Weights of a small transformer language model: width 128, MLP 320 SwiGLU.
Each number is 500 + 40 x the weight over its row's rms, rounded and kept within 0 to 999. Layers, rows and columns count from 0. Numbers have three digits each. The size before them is the row's rms in percent of the matrix's.

# layer 2 MLP down (transposed), 320x128, rms 0.176, rows 47-63, columns 0-127
104:491495475541574514517498535547513470495625482480449556522445484450491504414509508502468486561551484488543477569522547455483464583436489521412500502475521492471518473484569557440507458477518513421507477532513440516550561518497537546490561517534485553457529488445529575483462461453549479465485507464466437528543519486491442467543485475541525471549525492508477451544554598536526533517542
113:456483551491502475489443522596472443511509499491513532493606540560483540421514518482448467545529549500492510452521521496519537499485474564445519538494534555485518541490499482553500417519498489437461545503530602539540549496491499463384480495519504506493484474476517495522400503480461551445529528466570550446470540489456455440446471528509497605533543546448515509513512491467548535519537
100:504485438522502528548436512481558490491498547474503524426480511508514478511488474452508578495454537537495460496486492500472494489573529564529497549563430484549549456529486522573424444478491510583500559525494487482484520458542506571471437523499506572471535520560522501500516513457478498500523435440448548598490462431509606495479511539517413504532414511524540596489500506512534471457470
094:486399531546561503446537503462544511508520476501500488536488497499472496526486466505491503487534515478504433552535506465497468504581471528472563497587550482523532524492562510544582554490512500488579556512495456518496545594525480517480480554386574486529489439473523481530512510582563489556528549531484497528436525501455598565519469476494464495479535542520473599439483480501475477498442
109:506488459549503417519503522554558501553501504435410489472477546550556457523468500470523502437457541474524463495514506487464481449534480490495559497493488533511547507574418438484511496503593503410496499515542499505485575436545521491477490433560484399454514523424516501483513546508571488512351493510544484504529568465501473540515454512518509478552556517491500527444474490516525491507468
095:503544427514506564537541538477560468490527459521478603472509471601494489436499493408514460565497512514481478566486462554558438542517538494475542532506458505447529494452547571483575470518532470553428515548454465483462496524495440491564551531512459480593499497477453484511558537521504495464441509488507462527482513472466519492564607534461472459481464529496458503464559502469497535505537
099:492470515493475455455537492593418506450490517446473542520474603497488495559542499480536492503457482489504468501415543471461532494434513488416426496505576512531525491526500553404422520499536517489502503502587526494451466474482481491501463497520474500470500456505495482475541418510442559562480443503545503494501497553554516490430484506512515466612549470520470462518488526512418416531458
104:536465541506540416521518514496517478515447390456483546558501490542453545491444500537490464443471495528508548542527462480512433553450531476546409519455474468490536492560493482559423521523504448465552541500482440494563542557492548528528489438471483441440490511497433418505524487447466547503471494532548521467458553467446471510530477455476532498511456531525402460493593477527505525514488
089:501585440504507461500429486467532477465518485511525509555500484490486514424492563460489527517550518564415570505473437475561421510508486526442457540529558535526594557484480502492489485538500460533517434487541471493471473504569513476526497445543494446492450504521474494496478479527447569611513501512511505496526546515483510456471552567491397394558516514459447533502544457477515474534484
101:522516539476495485555533573547442539544528445513455445526409435505514526634475475517532537402449516488493497504536439490478501510523494497521512539504393566510555514431460542610462485500546522450470482529492486499512555506524467485539419525502486521484493466437486531496459519457421548511582530494502483493515519496459545538538500530584534506518514526487489445485505481447475506530466
104:557485544451542565469458514504515499450518528411496517582538518535512468532481498495512555400461439583523406536515477469550476541529509576452472526470516537599533534471453462547532542471558514474517575466463516517451505566505466438517495521483520485525533505493451506537593570464460492523509500478465533502472491493541491502502440511435490517415438440511475488538485507481526562476489
093:492478528469459505440529484469513481462468486559486513553507432501547452486460549553542484517528498461462580510498507520469476551529520516502537618471474565459523448491486476459513554514497470487507521496535570520489550386484512447518560517530456481461485503514515439454520568526465502504462493522549489481419537429515509521554395459477477530480494471524498398508612545463465537461534
096:532451465481419489466546505551447522557464500503524474523503477531537584466501472544548525436511547484498546554527438586452532556501449479495511429491458557503472456461495423539536437522507448487518372490449424498467447534524519545502489523526523494559493500473501504493520591464405468450500499482417514516465577533473519516491476531453544489507482521468544525471515568493539524502503
099:527531587518522490585520492583442472488585488511539504558572464463499475575433487551464494483565491479555487499414499480512495439402529505405519504435520475501495467476432501402509455563482532509499565507559484551479460527505512460481440508486477546479525542479506513498472457499466462565481489456530470531475580454491491500554455465510534541455526464517498503558512465504494568500485
103:510489516528587538509501427551530556595456529491539477550466504514513469533523519517502435503538548464556468461497506508522519486465488484510430454552428503436498502490501501427408533450588452553498484496504507542503515492526402566486447434525514492463502489529512462465464489465490530575526448530495487460552466484502500613486489500546499572473493581504438498474543578527495539507537
101:469519520467477467572527490450502510474560515470615433474484448475465506505458474486466547529548482437522503486460489546456469497471456479463445513425496412504497579547558492483541514444480570497498508497516535546442500559492464448464434524464472467496454483502510568511453453492499580475501499540538545530465436430491505578484476578428484541467491446487549511578491457517518502441533
094:407490484449476510556507482540552568541441539586466497522501454437490538553433516461492495452534518565491444527485505411501468511444480500471557463508561492523464426476534515466440484503459497426515502529482485555506513505461501534539488520526501465468509530477494556506469568510518463428459596459420532478507438473474480476540433534452501469517448517495520440513470552468393495534513
# layer 2 MLP gate, 320x128, rms 0.2, rows 48-64, columns 0-127
105:497467470502523557584584415399505527459502483492443461472510448456568428471521455497497522499498465460445504483529473457428507522508457437605472445476504479509526481539493510527461552505492452506504514461536533571551442525470482508573531545520506490452485480541517562467549421471536507514506464524446423506540460547528538561483526455544538433500474473492554494490534512548518427483489
090:511516457515465499553470484497538479487564523493522521459471427488547450485437490426441501423419501507542518563492562508503428429586455499454544464502461495490537523519514488539471505451481533576536545474547545520509464503532525527485610550526562494532572489534513527502522509487468454518579452529505525503568523481539516564506488517540462535557494454513459494485422526446455484480402
097:559422524498519480515536525508409502619487517526436420578490500481526553493503519472390514434536536468473476486568514479507455477558486499510512466460448547571429489553463525489509490492487488523506501520563514553493504498475547515506578542501471522523536524496509470468451488440506390530542554442447539524489472494490550517484520542493474502511477479477437569436491487471423562518500
107:522582556453475456450533443493513552493586530469431520524475507539458527510466570484500580519488538509515478520507489533519482495502517488553515578491488479519503499477508494495556493509537583478492441468470474504461464539512548539450464510510529562393531412506470480525492532526539524476464453478523434575548504483489411517513539521536474490606527540444524555538430432509490531437558
091:571523583464513499467435473485481498470475513495443471512526503501533496479400510574562467485533506489435574444534508462479522559434523522426448566479493522506512494451507498470486511475483518471538529415561488535443479520478543444507535490573584487538559509546518541555453471504480529488463552560536544546568522558491516575498502518481517503534517482546429475501510489532506571602501
090:493432465545555552530504479502554460452540485514524525488547523500497474486467481607424543543469502588534478482597512452541435452511467536559530454492558515522501457422463562499505499574436463461516531546468504488582525552533481516462558425466485492467540475421549544448509476476491415460484516511490526467513533548512509455506418492518517510453494472488490503534483477451535527460452
111:526535444432468527514470498528536513481514458536480500483433473491524459478471508456494510528538486508471428512541574491516553525492471504506474509527443607522519496465437495458507490433490494490421451464528545527437422508479487494568560364497444539545480525528604554514504527443509543465488478455454515535490520541509493497547526518507414500407472498503522539444502468468583508540498
089:493539475482534495491503551449479452454450464489502524579531504565416502461490434486455488490539500571504453398518500548549461526551488459507446501546575613515523459492484477469516512539556531475545435511564448438543527540485522549531530507476505513453549503439474476534478447514455523464444454561443572582530462484464480546467558495499516475508502478505460575525490486463492515517445
097:549482491490556490455502516501501481537518460406443491483462493529470474536465517526497466476503490474518519455478520483351494532453436481557465470533448524454545517484480510499514441462521483498427475555519454523476511451524477430505500467455509555485455484458397486550456524453439558495520478462511413506513538512355584501485555489491542516485494452507517549478486472554542497543508
105:527461531472578494543502424562533509513474515569508475509495535434549569510506531485467489425530541412484498509437440529521524448542520499492481502491540496532465499515484508458495445526499543523544541460569519477404510431502433546469526488579467472462530507535529515447495428544450493500521471487491503457510560549463542510520497511540494447425505567486554529481513491401481557506390
089:500511489538487461461513522507464505558522534433444514522516502517498593564453443492510476482537475520469451524467571471528565469456476498508446467568499437497481477562526506546482492502451522387515507501468486493528472497473457478577482540470594494495485458495469500516551493538550548449478504522501510498548494546466554508474568566448491555578534483580433553427511515511585454581496
104:435530456486477477498488511543469575496505500572489525502513505495553527486441500519465459522530562550575596543522494471482513518577450490526477485488520545440554452580465562562436388514468494475460505531540504527550533506467500573543547459526492517513504466545505566481554512480518479473435541431493529463592580556547503490486512504479559544506558515512467444502511479544485550518535
102:531486553491562497552536524512509485537458582433465467516526558517573457485464560478499458572408492474506481600518566565571476491488477456565466527569473448413466512455487533483503478483430452554506440482466531515526511513490509501453516470458506479495492471488500546460459511489486530516496476471461519516536532499452509417513559559554559534493511521447465562502535479568471430549453
108:524516567444547428462492518464545453454507460530544453543514530555611443515532484490468481490511537440517511514576454533479512439506507461543577471410446556533490491530551444475526494482476545447557472543550507515468513612523512542466469496495559413480482523518554528450511560509443461500585525506534508472561511504506497534578497504484467478443522481537491523518491504520573490515506
097:550448479489483485560444618542457475458416487416471474537485490529522492521496524399454485435512526406558499484434488440529488503483504432565561532498474523511528484470474550468436501574570480479510555526543447552496506447442488462485478497569505560537466420510494486567538540483523526545497518477477566477537551545515500524501516531535463451490512535557496474505472495503536472483504
087:553479537511529539502533549498442481450572458484502531485543492516514489498589498517472548562546483474501392477522487522479456507580552552463461439530482460513504485495484559551558524569575555512506449443490530579522522505497517508515502552543559396510549497571504528450496479422474517536559463484573494517473523509503513522522541433542494562459448517480530480411477474501562505501499
091:498549499525475459480522432468480537467563398543474432464500475556524571423537494461495476485533482470516528533469486480487456490487438443503490517584526595505445463480434517489541565559492532574529492505535540523490536521483510458455467547486571539508495555512565494475497493446464542473511436430497487558539517542426530464510558517495460512532572539452499477479488540530476440480583
# layer 2 MLP up, 320x128, rms 0.2, rows 48-64, columns 0-127
113:539458480518487512562574435394533566464524560448454517544505502449526465470409491493529508475469448490426474471513444467507560510467503427598471525470456462448510494544505567507528549468496493552562476495500489555460437494483478543546498516531536447411517478554533562481496551478571507513528487452453481509536431547502533542496504484522531504504470448544542544490508515528528421496499
091:469508505462496509499518487535507591514442510540522522454467465562496456509511564618487603523484462471454464475455522487525488447551502531426499487600500531455540514470563443559533442469549536507536457518518479528544431538508493524429469565515483470477557405582499495493548486454438563466569472512504496537473471525535525517511487482479471463534511461525464500489450516468519454557469
089:490503505466528484480540436438464462515431546517501513484463467519570506559533525458430523491511448453526515514548517518474437440515464472478485530522507500575416521531476451440515554525383498523453486526543527553543484515498531513494510495434500530499474522498608418476427440483416478488532525475485520532486491476457561548490453571527542476507470514540516554450485416437558522497477
100:465531475524505461476418452552569524535524560452490604530449529499490497443447469519527550470430468515530522505486465563497462476549505486463575495436491504562495439554479478483518475506504508492535492519511496503476484458566463567488498525561514497436499460559576526484488547519539490554524490440483441570577531459481419473482537521539457485530495551468497584525465414444551471477473
087:465488436489458491493534486554523565519513475452524505425440519560428479527590453459489522488454552489518472562466528538572438466529585458459462438520556505427590409521534524423521482480542522525453476536436491476481520489485473454444458454462452481452439494548461471506560467494502491494531441486456479591517483425492483478518498467489502457506526499496546486481516509494486483437477
095:542535522463482424498492551460474522552480461528451455455437424501493497510548468464506456498535481397472516530537464515505561524465543484365462550471518457506446476502489505531485472416570592516550472456487514462444504455419506509504451513488538509576521463529475484541480454541539546530479521466500538528483492388512468517477526549445503474541477533463523461505557544497461480537498
107:489542494496492427481503493568530462520492501552491557480512495547471517537458525528493467420497458452501498480554538572445487514507523520478467513471475457538454498513490523472521550466509513461479518547548465473537458479460431481546544476539490525586466424470458518435480447477512607473436477481395609557521515548479522493507494572484519444472433447491411470523488500512549426506534
087:434470479503527517498404508537499438497500506474450439484587423549550464547533542477557563454506501455470550514479555490475520431523479454445504473489550427416518564523490505511553520468470505472506501559493434568470505512484450478491440544532542532543488483512481507599564527421429488487476505459473469478506543558510495555474525470417522472520511522459550443539450466514471474506486
100:520473493534517575474536500485529429492577514535474488514486444562513466478494480567415507454486513499547527438485531527400505521462467484538468461586438524490535492444459510521495425458480484481456475529522484509475487462448456463474509460476519535496492463502365496586425548448447466532508489475553436558549487480411586502546547519492517537466497519523511466494516473523537515531476
106:478514485501571479557499490519513501539469487491473441540445505499466461488504502541550518469447436610467488447491504501525500577515489511470468472492547468532527500501431515508530492480462513505524452480550422488573489515549450456539510428525444501470499603485500472442458482510440385525506504431500545527500515525583480465492472440476519573509478419484483519547451418455532474452432
089:488565520442501516529506486438516509442447427592560474486445449550468441467544512515583527501515498504506533514480492583503419493490524459507520505491488544486515486453529523450445530485545435570515494500532514502451509481528493547465501506492444452510520561565519482518476471501454523532563499475498478497418585512530492431555484430621534505445432514454486473529472485483407516475520
104:492494477415464495564477474504491409543544485465553520522523511559470421560508492505563482456503528495454516487494520525479517418478536499565512474521454479542527496453470464486530526520469353487510450459457515530485477555531529495496492518492476497489537502516521476511423505500488518467512444501488502429461415457511417464485553562578444478506421508444561611462485501474506461504519
100:421462520465456528448483508528460489383536528459525535489416430486479555529460469523491557466495506559513492465487456480467464507547534505475505493515473449460501500467554511490530551508476579481586521490497443448504507498558566525514473492519519594507504474468487429476454526487568512483489442469543460610516468457530438444506480493517543477579504502526520469502475486472592553458563
108:514456557469513466513552482487489479521462458440530382503499524567573498518538460574485521552562559418481487524564523524522576533489533463522518462500452502489430519511586408428543534496526501530506500557510480472444540582497427492509481475515500478483468524555549458464413500439507464506585530526491426460542483464473512545551479504538456502518517473556535495508525517486481509487501
095:512437552474549456614512531512482498481452525543569464448462520497471501531512481539470605508471463419578502515448511435501509520530528527444529535475422449459509484486497498457508478592408526535477501454498438526489530571484480470458485499528504505541514481530533486495511544479528509604485415492566499475436491520529521474486488545489466490452548519586482462508526583490492471466529
087:446513533497550434552467593544498554527480431500480479459591510550500459518597474439506578474526427494495471456503486500482508495425476561483535481569500529476491497438472517522421532527483507499522510503523541520529498509481511543486469638470522534452503528502486487541515397494559479535548515435497449493512492466521516487486508497400460520500520465484444439462496466528435528537523
090:476545522450499531461453525482487529574485488538603526487502517501527448507493554474491525477463531515451519458508463549465511472446500536484506478479513455499484592484579490532493474528491532403601531499503495523543497546516433528531558529461524480431424446494484560485525545473563471461510572599559492461492424504434453533536449522539558521483519527513478506435468548511509485498420